Part of a small language model's weights.
Size: 10 layers, width 128, 2 heads of 64 (1 for keys and values), MLP 512 tanh GELU, 2.21M parameters.
Architecture: LayerNorm before each block, learned and rotary positions, tied embeddings.
Training: a variant of SOAP for these matrices, 4181 steps.
Each number is 128 + 24 x the weight over the matrix's rms, rounded and kept within 0 to 255. Layers, rows and columns count from 0.

# layer 7 attention output, 128x128, rms 0.0593, rows 0-104, columns 0-63
[[125 120 142 140 131 127 104 139 151 115 124 133 160 137 114 130 133 110 124 136 102 130 137 125 135 139 126 157 124 118 142 119 151 128 117 131 125 108 117 138 145 132 125 126 116 148 127 115 129 127 129 116  99 136 125 105 101 142 144 127 115 182 136 116]
 [120 114 115  91 127 127 143 103 134 114 122 125 135 127 113 137 140 149 165 125 118 126 131 109 134 118 132 121 145 164 133 143 139 104 142 155 139 113 140 103 133  85 125 111 136 123 141 119 130 121 128 112 107 144 123 149 131 141 172 120 151 163 140 106]
 [150 138 123 111 123 130 126 108 139 115 138 128 113 164 150 115 145 147 149 130 117 143 118 117 129 168 122 107 145 128 147 107 123 116 145 124 109 154  97 153 125 135 139 121 126 124 109 134 137 131 102 142 129 132 130 129 128 103 115 116 130 142 142 125]
 [158 109 133 138 124 123  95 144 144 136 123 131 146 123 154 172 167 141 108 120 111 126 136 145 155 134 151 151 133 135 130 119 138 101 139 126 108 121 141 123 126 136 100 154 136 139 128 113 110 153 133 136 145 105 115 114 113  87 106 125 115 133 141 129]
 [148 127 145  97 133 146 110 124 165 134 146 145 111 138 130 124 110 142 125 145 143 120 150 139 143 134 120 160 140 136 154 113  86 133 121 136 142 113 133 112 118 122 102 114 123 147 131 129 115 119 121 110 134 103 125 133 127 114 142 128  97 110 142 146]
 [107 123 127 144  94 119 117 134 125 137 122 107 132 131 117 137 123 131 134 150 117 143 127 112 126 144 102 127 139 124 120 132 129 116 143 107 131 137 133 121 129  96 150 124 103 110 115 147 121 123 119 153 103 146 140 142 112 120 140 132 138 131 129 142]
 [139 138 120 151 133 126 136 119 118 136 101 141 130 132 144 132 126 137 142 118 133 117 135 152 141 142 114 113 128 112 141 128 118  90 141  99 127 140 129 132 113 126 130 140 145 123 110 133 153 143 141 126 107 126 150 122  99 115 141 137 126  97 110 125]
 [128 146 138 129  92 120  90  91 129 146 119 123 108 116 114 133 162 120 134 142 137 129 169 145 128 147  81 141 102 128 106 166 115 132 119 125 122 126 148 101 122 140 131  88 136 121 144 129 122 124 100 125 161 104 132 109 120 105 113 112 136 129  99 154]
 [138 123 133 107 151 116 127 138 132 153  95 153 122 135 147 126 115 122 134 113 130 123 124 151 116 133 131 105 140 131 139 139 129 107 136 144 107 115 131 109 115 139 115 130 122 113  91 118 124 119 123  99 129 122 115 129 143 131 125 111 105 124 122 167]
 [139 145 111 133 120 154 133  97 112 114 149 129 131 117 129 136 132 137 115 126 121 120 125  90 122 134 132 105 137 115 134 124 112 132 121 145 152 111 118 137 126 126 123 125 116 127 112 134 119 112 121 136 117 136 128 115 136 120 131 118 143 149 159 152]
 [142 122 118 140 120 137 136 135  95 129 104 128 102 132 121 116 111 115 143 132 145 113 122 119 140 133 158 144 122 127 121 100 150 155 150 147 108 135 147 137 125 141 128 151 125 138 106 144 139 146 141 120 134 139 139 149 141 128 110 125 120 108 133 127]
 [136 133 136 139 132 119 114 126 140 102 155 139 131 130 123 128 112 136  96 110 129 114 115 112 140 104 138 136 125 144 152 116 125 138 134 144 149 145 152 119 141  85 132  87 102 142 111 126 110 143 142 118 110 131 102 128 114 105 117 124 129 143 116 131]
 [128 119 141  96 120 132 137 117 137 128 141 147 132 151 113 137 147 120 124 132 126 154 130 112 117 120 128 138 149 121 143 128 133 115 135 136 145 136 125 136 122 118 127  96 147 127 127 109 129 114 136 122 110 114 113 149 139 133 117 100 138 132 133 117]
 [160 120 154 111 143 139 136 109 150 149 140 125 117 143 128 123 123 128 128 158 126 125 130 146 143 164 122 123 130 135 153 133 150 147 165 147 139 103 121 136 121 137 128 130 152 117 105 128 134 128 105 108 139 131 135 132 127 125 126 122 111 129 133 116]
 [126 119 148 137 136 110 143 142 105 121 133 138 135 138 121 120 114 124 134 127 103 105 124 113 132 103 127 136 103 133 141 146 129 141 135 117 161 136 106 150 154 137 117 142 140 135 138 169 136 127 136 124 101 128 123 112 134 126 148 112 144 106 116 129]
 [118 124 117 124 136 128 129 151 128 153 120 150 161 139 112 116 130 126 127 125 106 133 129 113 137 128 126 146 118 143 136 148 143  94 111 120 162 133 132 144 138 115 138 135 114 120 142 127 140 110 121 135 111 120 119 112 120 120 106 122 136 153 115 124]
 [105 112 120 131 119  97 134 136 107 166 116 110 127 138 122 134 112 114 141 130 126 107 138 125 113 133 137 129 141 148  95 124 114 149 123 133 133 109 124 109 111 142 114 150 124 131 135 142 143 131 114 139 140 138 141 123 137 117 146 135 142 115 117 126]
 [137 130 133 142 159 119 154 108 130 155 125 160 140 119 136 134 104 152 142 106  98 135 131 132 142 113 134  95 141 121 127 126 146 146 118 146 127 120 133 111 140 135 118 144 106 123 148 158 119 137 150 131 140 121 111 132 131 153 134 130 124 137 163 121]
 [136 144 140 147 124 127 110 142 130 142 128 137 102 133 130 136 124  99 118 120 109 138  83 136 125 110 150 114 142 143  94 129 134 135 130 131 106 127 145 128 126 108 127 147 138 132 136 139 133 141 129 133 101 131 121 128 121  76 130 116 134 124 110 113]
 [127 134 133 109 131 129 114 120 126 124 135 129 142 142 114 113 142 121 120 134 142 120 139 101 120 125 132 111 146 161 144 125 107 139 138 124 103 139 132 130 127 137 131 101 123 151 127 103 110 112 107 114 159 111 127 109 123 130 135 129 133 156 130 143]
 [114 100 129 153 119 147 115 130 137 132 126 112 118 101 121 123 103 126 155 116 124 132 133 122 126 116 152 145 127 147 143 116 129 141 113 101 131 103 113 129 125 123 131 132 119 159 139 123 138 159 142 114 128 117 118 128 129 143 122 118 135 138 119  70]
 [115 103 128 103 134 119 112 126 101 142  93 124 113 110 130 116 151 136 135 106 138 152 122 130 120 146 143 113 140 152 117 122 106 139 145 143 132 135 129 108 112 113 141 117 109 119 144 121 158 113 161 123 132 135 110 153 118 129 140 107 121 148 155 135]
 [116 134 133 135 147  91  99 121 133 129 112 119 122 137 129 123 169 131 131 121 137 135 147 144 123 167 111 137 124 143 143 129 120 150 123 135 111 132 157 114 122 149 135 130 120 116  90 129 142 141 123 132 145 140 121 128 113 144 122 146 138 116 157 124]
 [130 129 121 132 123 131 135 127 127 146 108 130 131 127 140 149 134 131 105 121 156 131 132 140 107 127 136 126 119 138 102 104 154 111 121 115  83 113 116 111 109 140 127 134 154 143 127 122 103 137 144 132 138 114 139 108 132 122 134 130 148 127  85 155]
 [138 136 132 135 123 117 123 119 160 126 116 123 107 127 147 131 133 128 120 116 120 126 108 153 138 116  92 127 111 111 136 133 144 123 136 155 107 125 119 108 126  97 163 129 134 121 135 125 161 117 134 140 123 153 134 132 110 120 114 112 154 127 117 113]
 [129 113 156 121 148 110 119 113 147 134 136 110 107 137 125  82 157 132 125 137 129 129  99 142 131 170 129 123 118 130 130 111 139 172 158 117 129 134 123 113 135 128 131 113 115 145 132 139 143 141 136 118 131 127 112 145 127 132 103 104  93 145 156 115]
 [162 118 149 153 133 142 137 110 149 118 145 136 127 112 114 137 132 112 119 123 147 123 134 126 116 140 148 154 143 112 151 122 152 135 119 112 132 120  96 126 147 102 160 138 111 119 128 126 140 112 126 159 136 157 114 128 109 134 123 126 129 127 142 142]
 [137 138 146 119 138 127 152 118 125 157 112 137 137 129 151 134 154 156 144 125 123 130 140 146 138 104 142 129 141 109 137 140 143 115 152 121 107 133 113 113 108 100 138 137 155 122 116 144 121  97 118 132 137 144 145 142 115 143 144 122 120 140 111 137]
 [160 121 132 118 132 117 122 110 120 101 145 155 129 149 119 131 146 116 139 131 129 118 127 122 121 138 114 153 108 140 165 141 135 129 118 114 130 132 135 134 136 140 136 131 129 114 123  90 147 148 137 161 144 112 130 136 127 101 100 124 131 120 122 150]
 [128 121 134 178 136 145 105 129 107 116 141 130 125 129 150 136 140 134 115 101 103 155 123 104 145 140 114 120 132 125 140 123 111 143 117 133 154 142 122 141 144 137 131 151 116 110 146 126 119 159 109 127  96 116 157 131 108 128 137 151 129 142 124 142]
 [102 138 142 131 113 131 112  84  94 101 149 111 145 122  95 138  89 143 120 126 110 127 112  97 165 129 121 135 123 117 125 118 152 141  89 114 126 113 135 148 151 118 120 173 152 142 119 132 138 117 135 154 129 160 143 144 137 118 148 123 158 113 114 132]
 [147 125 120 143 115 102 116 130 122 127 136 108 145 129 130 113 148 142 156 132 109 124 121 128 118 117 132 143 129 128 136 110 133 100 131 133 144 114 147 136 126 130 134  82 119 138 106 142 134 122 112 146 121 151 119 135 129 136 128 149 139 116 135 126]
 [117 139 134 152 128 136 115 169 114 136 126 113 129 150 128 147 118 131 107 125 129 138 124 123 126 147 131 132 150 133 124 126 130 127 143 139 129 129 119 143 139 118 135 139 110 143 123 118 132 147 118 134 110 119 137  91 115 121 159 157 140 129 139 127]
 [134 135 107 120 124 111 126 129 117 128 139 123 134 144 116 128 119 134 135 138 145 128 124 126 115 118 149 144 121 126 125 111 124 113 139 119 137 141 134 127  93 141 121 115 125 112 138 164 117 128 144 136 116 105 110 117 125 131 142 132 144 137 133 121]
 [126 154 119 130 121 114 118 140 101 134 141 131 102 145 122 160 125 148 119 149 105 127 137 144 142 120 144 119 111 122 134 122 114 131 154 135 125 141 129 137 116 108  91 112 129 148 147 140  98 112 103 149 103 107 142 150 125 115 131 145 126 129 120 118]
 [144 146 128 101 158 134  80  98 148 127 106 126 144 130 156  94 100 137 138 104 111 133 132  95 144 142 109 120 126 122 145  98 116 127  99 105 156 113 110 139 111 128 114 129 133 127  97 139 117 144 102 154 145 127 115 121 130 117 133 112  99 135 142 137]
 [142 156 129 143  96 135  99 143 136 138 123 124 138 119 119 139 145 141 145 122 146 115 115 134 131 122 111 138 123 109 134 129 124 135 113 104 131 135 135 124 122 136 118 144 126 133 105 111 123 125 116 112 147 116 131 119 124 107 108 108 127 115 126 145]
 [105 123 123 138 107 115 110 111  90 132 130 121 111 114 116 122 111  98 115 110 125 131 142 143 125 139 141 106 135 121 122 146 112 108 123 133 116 123 129 114 153 118 113 122 126 153 120 145  90 122 107 127 118 158 120 105 119 113 130 123 137 133 119 120]
 [106 135 139 152  90 133 126 123 136 119 153 133 117 127 114 114 120 132 125 149 136 138 131 109 115 117 129 117 131 136 114 115 152 141 147 113 122 117 135 117 141 126 130 112 123 140 133 128 124 146 122 145 135 138 112 141 148 126 136 132 148 131 135 109]
 [136 110  94 117 126 141 150 134 119 137 139 129 139 115 136 117 119 133 116 141 135 122 118 119 128 109 122 117 134 128 104 124 121 110 135 101 112 140  97 133 111 102 140 134 131 136 144 147 119 106 114 127 141 111 131 133 135 133 126 136 115 116 126 131]
 [119 169 139 125 144 127 163 151  90 137 127 123 120 150 147 107 122 104 119 158 127  98 163 132 131 157 113 163 117 118  98 131 144 113 113 120 139 137 156 115 161 121 130 132 111 128 107 119 158 135 123 132 115 115 126 133 138 126 116 138 129 115 120 148]
 [147 144 153 119 122 130 114 148  96 145 119 128 131 137 126 143 133 135 115 121 126 128 137 129 101 170 112 143 144 121 105 121 133 125 141 119 141 145 113 126 113 141 138 146 105 121 127 158 111  86 123 170 143 137 139 132 118 149 135 102 159 134 136 147]
 [131 117 108 106 112 120 114 144 129 131 141 131 124 100 126 117 119 125 146 129 137 138 126 139 136 142 118 117 108 152 108  97 130 144 131  93 127 130 128 124 129 140 143 126 126 103 131 139 144 130 122 143 108 111 117 141 141 132 129 122 121 128 114 132]
 [130 121 128 139 118 150 132 128 104 115 115  93 121 139 119 135 133  97 125 129 166 114 142 142 107 150 122  95 123 152  99 109 121 111 105 116 125 141 160 148 111 171 116 140 165 127 171 117 147 120 109  90 130 139 147 119 158 175 171 136 134 144 120 121]
 [104 125 116 123 126 118 147 135 132 141 108 104 133 145 112 112 122 124 140 141 136 122 139 105 101 145 142 155 137 150 130 120 132 151 124 150 130 157 150 135 108 141 143 134 102 115 118 119 129 135 128 138 132 127 120 146 131 159 123 141 117 134 127 137]
 [123 114 165 143 110 115 139  99 153 119 129 130 120 110 105 127 100 153 127 118 127 131 106 111  98 101 111 142 122 135 120 138 165 153 119  99 116 108 119 122 109 155 129 126 119 173 144 123 134 136 159 119 129 102 128 139 132 130 129 110 139 122 117 112]
 [128 112 151 135 130 133 101 127 141 103 151 120 131 157 136 143 142 129 129 155 132 126 134 135 138 123 109 119 115 128 139 128 122 148 118 123 132 120 130 126 133 145 112 131 125 127 117 102 108 144 114  93 121 115 137 116 131 120 125 142 118 137 152 105]
 [136 103 124 108 101 142 129 117 129 111  94 130 109 127 118 124 123 138 153 132 127 127 125 108 117 154 117 136 163 143 147 123 101 131 142 129 120 114 101 106 107 124 124 120 119 141 153 145  86 109 110 129 147 115 135 104 117 148 127 114 121 137 124 129]
 [135 140 130 126 137 118 133 125  96 139 126 171 154 128 131 139 122 131 139 135 130 111 133 145 136  86 155 146 111 130 150 128 113 104 120 141 106  96 118 129 135 129 125 155 139 131 141 119 146 119 141 119 135  93 135 122 127 112 111 122 145 116 124 145]
 [119 143 118 123  93 107 127 150 120 128 126 122 117 148 134 129 152 112 108 141 142 152 136 148 123 129 129 113 148 126 131 159 149 104 142  97 127 134 135 146 134 106 122 163 142 109 120 137 112 130 112 121 126  94 149 125 127 120 128 120 126 145 134 119]
 [128 112 122 124 129 129 141 121 153 123 111 110 125 124 149 119 108 145 142 110 116 126  93 126 125 130 111 141 117 130 119 140 150 143 113 112 138 135 125 164 132 139 129 106 115 151 123 135 144 144 126 133 118 123 124 130 117 128 113 139 124 148 142 139]
 [123 135 121 120 146 101 145 120 115 132  93 180 124 130 138 155 134 154 146 133 146 124 118 117 132 118 116 163 119 109 141 127 116 136 132 122 127 145 129 118 103 142 132 116 104 121 112 127 126  89 131 147 139 130 116 154 116 110 124 117 135 107 151 153]
 [115 130 130 139 110 132 138 127 120 133 130 129 135 120 109  94 138 135 135 134 140 123  97 131  94 140 117 139 124 123 104 162 135 136 127 105 115 136 140 133 115 175 130 113 142 138 137 138  97 118 121 151 138 112 124 139 120 127 140 134 153 109  95 146]
 [127 110 150 138 123 131 136 141 139 144 115 151 159 109 153 130 141 132 113 133 113 137 124 152 142 134 154 155 172 135 122 135 146 127 129 130  80 118 129 135 137 132 133 148 110 122 148 116 162 141 118 121 132 114 132 108  97 112 133 148 144 132 109 122]
 [128 124 132 129  97 134 139 142 130 142 124 120 122 132 116 141 118 125 141 125 128 111 105 119 123 115 133 153 128 157 129 127 146 120 127 142 118 133 129 134 124 126 103 139 113 140 139 134 143 112 123 119 113 137 123 139 131 128 135 121 126 143 105 133]
 [128 134 125 158 114 120 114 143 124 126 150 139 139 120 129 115 137 129 122 116 120 111 117 142 126 117  99 133 136 141 138 160 108 123 137 137 123 147 128 112 113 135 120 118 120 122 119 140 122  98 100 136 170 156 129 127 125 140 109 126 118 132 128 135]
 [140 139 130 122 136 119 135 133 128 131 141 141 108 101 139 118  99 119 146 112 140 100 123 126 107 119 126 120  91 103 154 126 153 139 110 130 129 134 128  99 118 125 109 130 134 155 135 146 122 119 133  93 116 150 120 144 143 144 143 105 111 144 118 134]
 [134  91 128 117 106 137 128 145 124 116 130  98 119 136 150 115 127 127 110 113 119 115 129 135 133 122 148 112 138 147 100 128 120 125 134  96 126 123 117 146 134 106 145 141 154 131 142 150 122 134 148  92 151 115 120 119 128 137 120 142 122 113 109  92]
 [132 125 135 121  97 133 140 154 130 134 110 131 130 111 118 121 134 142 120 121 124  98 134 113 120 140 130 116 155 136 125 131 157 126 145 126 126 144  96 149 137 120 143 134 137 136 114 136 172 143 137 119 150 125 142  96 144 117 129 120 146  99 128 126]
 [129 126 108 161 119 122  90 116 122 128 143 115 107 126 125 154 132 131 123 125 135 143 137 139 136 113 114 132 126 120 143 139 105 145 124 104 144 122 131 124 127 145 120 167 120 146 106 136 141 143 140 133 106 111 123 115 137 117 109 117 114 120 135 123]
 [104 149 113 152 133 121 132 161 117 146 120 112 116 135 138 155 120 114 114  88 137 131 133 126 146 132 149 122 140 117 116 164 133 136 157 120 148 137 154 131 127 142 128 142 117 121 110 141 127 122 124 148 106 135 127 132 121 116 109 127 134 136 150 111]
 [100 147 126 138 139 131 108 133 131 133 121 113 114 113 123 119 103 127 119 123 149 135 120 129 157 117 133 159 125 138 134 122 123 171 120 153  99 111 104 124 137 150 118 145 113 123 130 140 141 115 168 126 127 141 118 139 118 133 153 110 133 138 157 115]
 [115 132 126 132 134 116 136 151 135 114 147 146 121 155 127 108 107 137 114 146 137 114 109  95 115 132  98 123 104 116 131 120  91 156 132 135 115 128 119 129 132 133 126 110 135 107 144 118 125 110 121 120 137  99 124 102 132 141 144 138 132 128 122 105]
 [130 124 150 129  99 126 116 144 146 126 160 139 124 153 128 116 121 123 132 128 129 133 118 125 124 110  94 138 122 121 105 111 128 157 128 138 124 144 101 107 126 137 141 112 129 129 131 129 139 119 155 122 150  94 130 125 101 149 147 132 125 123 121 117]
 [120 105 126 118  97 135 112 125 152 112 146 130 141 131 140 122 143 150 110 119 151 141 110  94 103 122 131 104 133 130 159 103 121 109 127 131 117 123 149  92 131 106 133 123 115 131 105 122 128 134 112  92 143 143 131 125 121 137 139 126 141 133 135 129]
 [120 174 122 121 108 139 125 121 113 135 134 124 133 130 143 128 134 130 132 144 130 105 154 158 138 103 128 118 114 115 153 122 125 130 134 122 140 105 136 126 131 116 127 120 128 144 121 135 108 104 119 107 124 154 124 113 126 141 123 136 143 134 133 148]
 [ 87 124 124 135 144 137 131 133 140 144 120 140 135 138 137 163 139 103 131 143 131 152 131 154 139 113 133 124 146 130  99 138 111 133 113 129 116 104 155 126 153 112 100 132 138 122 106 103 117 141 152 118 117 101 136 129 102 153 147 122 118 150 125 133]
 [137 145 147 148 134 135  99 135 142 136 129 125 111 153 123 136 105 152 120 116 121 116 154 150 160 131 127 167 128 139 133  93 125 120 101 102 161 148 150 159 130 135 120 137 129 127  91 105 124 148 121 137 103 130 151 143 145 150 102 132 136 111 122 142]
 [147 134 138 123 120 127 143 113 118 118  92 133 108 137 125 141 122 127 118 131 150 146 126 159 122 143 125 115 130 126 132 123 147 103 142 128 141 137 134 126 110 121 137 133 137 132 111 139 121 149 104 127 114 116 139 136 126 123 114 120 137  99 121 141]
 [140 104 131 124 121 127 109 125 110 106 112 123 138 125 132 142 113 135 118 124 133 105 116 146 118 138 132  97 130 129  99 112 108 133 106 105 120 141 134 102 115 119 152 131 128 147 163 140 127 119 160 134 128 123 133 145 112 130 150 130 158 122 141 152]
 [130 121 146 109 145 126 137 100 137 146 129 108 118  95 146 111 153 129  85 111 131 123 146 149 131 126 100 137 130 132 125 144 117 106 161 128 125 138 167 106 121 107 143  97 140 107 101 122 130 115 121 112 140 128 112 123 124 132 136 115 129 130 117 143]
 [140 131 133 125 135 134 104 124 135 145 122 135 167  97 133 107 135 113 147 142 156 123 148 146 137 113 114 140  97 143 151 133 120 145 113 113 141 117 138 102 127 128 135 128 124 110 124 128 117 167 138 130 126  90 109 115 126 125 127 145 114 126 123 119]
 [141 105 111 117 112 138 144 133 154 126 102 131 125 103 115 123 131 156 110 125 155 119 137 110 120 155 158 122 135 151 115 113 154 114 154 133 129 122 100 141 141 131 111 143 166 120 142 141 130 119 135 122 152 139 108 127 148 169 125 101 122 127 126  94]
 [127  98 140 148 122 140 132 109 141 117 137 120 134 144 154 131 134 121 124 160 124 122 132 135 122 126 148 133 127 116 150 127 131 142 121 136 116 136 126 121 148 103 132 130  97 114 131 126 146 143 126 123 115 104 129 126 134 126 136 148 136 149 120 131]
 [153 124 113 125  99 127  99 126 134 134 142 112 126 133 106 129  93 123 149 115 117 117 139 123 145 138 124 124 129 110 148 125 142 102 122 116 126 125 103 134 117 121 149 139 130 125 124 114 137 114 131 143 137 123 123 137 154 140 144 126 126 105 110 103]
 [128 143 125 101 148 121 111 112 133 139 144 111 135 143 121 127 129 128 143 107 118 115 138 115 144 115 141 159 123 143 166 122 159 122 126 130 137  96 118 113 122 133 124 150 130 130  81 110 155 131 149 176 145 135 144 129 142 150 101 140 133 133 143 125]
 [127 144 103 136 140 137 140 127 153 150 151 107 131 122 131 113 137 132 110 132 130 134 148 114 120 149 126  96 131 115 160 129 116 130 142 132 149 150 135 126 116 106 135 119 146 131 112 106 154  96 127 119 133 135 147 119 136 152 111 137 118 136 122 150]
 [133 120  99 143 138 121 117 118 134 134 139 127 106 135 157 145 147 154 151 133 113 126 124 152 144 129 103 140 121  83 118 143 131 120 136 122 124 147 141 128 126  96 167 150 129 117 117 136 118 128 139 169 143 112 123 137 116 117 101 145 158  93 107 141]
 [115 118 102 110 147 129 133 113 128 115 112 131 116 116 123 130 133 136 151  99 112 125 136 136 112 119 121 133 122 142 125 143 125 116 130 134 124 129 137 144 136 132 115 136 131 127 143 138 135 127 142 106 157 145 133 130 135 165 155 136 132 129 133 102]
 [111 117 118 147 117 136 126 142 138 108 127 131 117 152 122 138 132 133 124 127 131 134 151 133 107 130 123 128 131 106 139 122 100 124 132 136 114 152 118 116 131 132 132 124 129 125 113 137 133 140 156 113 148 122 127 117 130 157 123 134 157 107 135 137]
 [116 119 108 135 119 125 112 138 135 103 131 159 138 135 109 113 138 124 136 130 148 138 121 126 134 142 142 154 152 126 139 143 131 130 128 122 109 132 111 116 133 150 118 123 131 128 103 115 128 138 136 129 126 115 134 118 132 135 112 107 127 134 141 127]
 [104  89 119 102 158 152 123 130 129 105 143 158 129 133 104 120 112 125 133 128 124 135 149 129 123 119 128 109 113 149 148 118 130 153 149 155 136 121 128 150 122 134 116 128 151 138 164 145 100 111 102 111 153  95 148 127 151 150 163 132  89 121 116 132]
 [ 95 108 124 141 139 141 130 156 126 117 136 118 127 115 144 135 149  97 110 148 150 140 122 136 118 123 145 150 129 144 177 134 134 138 140 146 120 114 124 142 147 110 120 146 113 130 101 117 109 158 107 120 142  96 134  98 146 111 136 139 126 170 139 149]
 [111 121 131 133 133 122 126 110 106 110 142 105 147 129 127 121 141  94 119 130 123 120 134 142 134  91 130 127 113 130 140 122 131 131 139 114 117 104 135 151 109 167 106 149 155 148 140 131 139 144 114 144 123 108 124 125 145 123 136 137 127 116 103  95]
 [136 120 124 143 135 126 123 119 136 120 103 126 126 105 115 143 115 125 161 122 115 121 138 130 160 127 120 153 134 123 128 142 144 111  92 140 151 115 139 110 109 126 130 135 143 134 129 142 112 136 122 121 132 127 141 139 136 116 131  99  95 163 125 124]
 [125 119 128  98 110 130 141 146 111 142 110 116 125 138 148 129 104  95 145 132 145 142 140 120 117 126 127 147 116 123 106 117 124 107 132 133 113 127 128 123 145 103 174 132 109 140 117 137 128 139 139 138 107 131 118 149 146 119 136 143 154 134  85 135]
 [148 105 127 124 109 146 143 163 141 122 134 119 124 119 121 135 134 121 131 156 120 126 134 138 126 127 143 110 128 148 145 144 143 138 144 142 128 131 130 146 135 128 118 151 130 128 136 118 132 140 122 121 153 137 125 140 151 139 143 135 121 106 118 120]
 [110  80 111 108 151 100 113 110 128 114 124 142 101 113 144 127 159 102 107 146 126 133 145 139 104 123 120 120 128 202 118 125  92 117 138 141 133 150 153 105 142 141 158  98 134 117 130 131 104 139 102  90 133 156 110 139 141 119 145  92 118 159 130 150]
 [137 104 132 130 107 127 162 117 114 124 150 121 128 140  99 113 127  70 110 125 114 126 117 115 124 108 131 136 113 144 129 124  98 133 113 148 142 111 141 117 130 136 108 120 115 133 113 108 127 153 140  98 144 127 137 124 132 151 114 127 113 164 112 128]
 [117 112 133 150 134 149 112 111 166 137 123 135 129 136 106 122 164 124 136 129 148 121 136 130 111 128  94 164 110 146 110 118 103 134 138 116 128 115 160 109 127 150 132 125 136 127 127 123 118 121 123 115 134  92 117 141 138 137 155 145 120 143 115 121]
 [142 112 143 161 131 141 116 142 119 126 126 139 133 136  99 120 169 121  95 130 146 124 150 137 164 153 137 135 148 141 144 125 131 133 133 144 143 134 138 130 124 140 121 125 153 138 138 124 135 124 121 138 113 133 100  95 114 164 106 141 142 147 144 123]
 [120 128 129 130 141 133  87 143 130 164 137 117 102 160 124 127 123 106 133 121 109  98 134 149 132 145 124 107 119 132 141 141 130 142 129 137 116 118 109 105 132 119 123 136 137 148 127 135 138 117 125 126 139 128 149 123 132 120 148 110 128 151  96 116]
 [110 138  90 139  94 128 133 140 102  92 127 152 125 131 100 139 117 111 139 126 123 143 123 123 119 151 138 145 133 108  95 150 171 117 127 113 150 132 141 172 120 142 118 139 100 139 159 155  85 117 119 157 101 121 151 141 103 136 112 117 160 109 156 131]
 [114 139 116  99 137 118 143 146 135 139 135 113 101 126 148 124 131 108 125 135 112 113 140 145 116 117 116 127 134 139 107 134 131  94 127 125 139 139 154 133 123 105 136 141 123 121 148 152 118 118 131 101 129 134 147 118 141 157 105 132 141 150 129 144]
 [129 157 108 102 126 134 133 118 128 136 140 113 116 159 117 114 125 123 124 144 142 153 146 130 115 131 122 130 125 134 135 114 111 103 134 111 118 148 112 116 135 120 124 134 139 133 119 113 155 123 131 138 127 123 122 117 166 137 122 112 123 131 110 134]
 [113 141 134 103 121 124 110 111 110 135 154 133 121 176 133 124 144 122 108 128 142 138 125  97 122 139 138 137 138 131 132 106 121 143 138 147 118 140 111 137 115 158  97 105 132 135  96 143 119 120 125 133 127 122 135 113 108 124 159 151 127 143 106 118]
 [122 109 136 165 132 119 183 107 116 100 142 130 114 126 156 139 137 141 117 137 128 146 113 123 105 113 125 117 134 133 125 157 149 133 142 139 129 111 114 132 135 133 118 125 141 131 144 141 113 146 108 140 141 149 144 134 113 124 150 120 116 109 118 146]
 [122 121 111 108 117 145 139 116 124 121 135 112 114 155 146 123 136 126 132 142 131 118 122 100 113 158 101 124 127 128 124 129 127 120 114 139 133 140 137 106 150 132 155 118 112 133 119 139 137 113 101 117 138 148 147 126 119 143 120 145 157 160 114 144]
 [130 145 112 152 112 128 119 109 140 104 135 118 131 145 134 135 118 147 114 115  76 138 135 123 124 132 150 124 144 158 114 110 155 115 134 124 134 116 133 144 112 141 121 105 126 126 139 110 131 131 112 154 107 152 122 130 126  93 126 129 110 140 117 136]
 [133 108 149 126 102 140 148 160 115 138 149 114 124 123 136 142  98 132 146 133 133 124 130 131 132 129 136 124 143 140 129 139 122  96 116 131 149 140 118 122 151 117 148 108 120 120 130 111 150 106 123 110 124 138 134 108  97 126 129 136 139 118 109 161]
 [154 142 114 133 128 123 126 131 118 131 146 143 124  95 116 124 103 132 141 125 109 119 107 152 116 125 120 140 118 114 139 116 121 120 123 124 128 113 124 136 117 113 139 141 116 130 123 134 140 119 141 134 124 148 120 135 124 146 124 128 117 117 129 144]
 [ 98 143  79 137 111 121 143 126 126 122 128 134 119 157 136 129 114 137 112 138 139 127 133 149 139 128 142 127 128 139 134 114  97 134 123 139 122 136 130 118 130 137 125 140 140 111 113 113 140 132 124 118 133 101 154 109 127 125 131 139 137 124 149 124]
 [132 130 109 121 103 109 126 143 154 134 129 114 126 131 127 139 118  99 129 125 134 142 109 132 114 124 112 140 143 121 155 126 128 121 141 147 138 144 121 137 135 124 111 112 136 137 105 136 118 141 151 118 119 132 130 126 115 153 130 106 116 137 144 114]
 [139  75 107 119 110 134 140 153 143 120 132 128 132 122 123 142 125 138 134 123 116 115 108  91 112 135 127 123 137 108 147 127 156 137 132 146 115 133 160 138  99 103 142 126 140 133 158 125 141 119 145 115 109 127 132 127 145 129 156 142 154 162 114 156]
 [133 141 124 150 128 139 147 135 136 123 123 139 159  99 139 130 120 139 143 110 128 109 134 135 112 128 113 126 132 111 120 111 151 111 115 114 134 121 131 148 134 131 140 142 133 138 133 151 128 134 148 122 120 153 128 121 104 160 145 130 146 126 143 162]]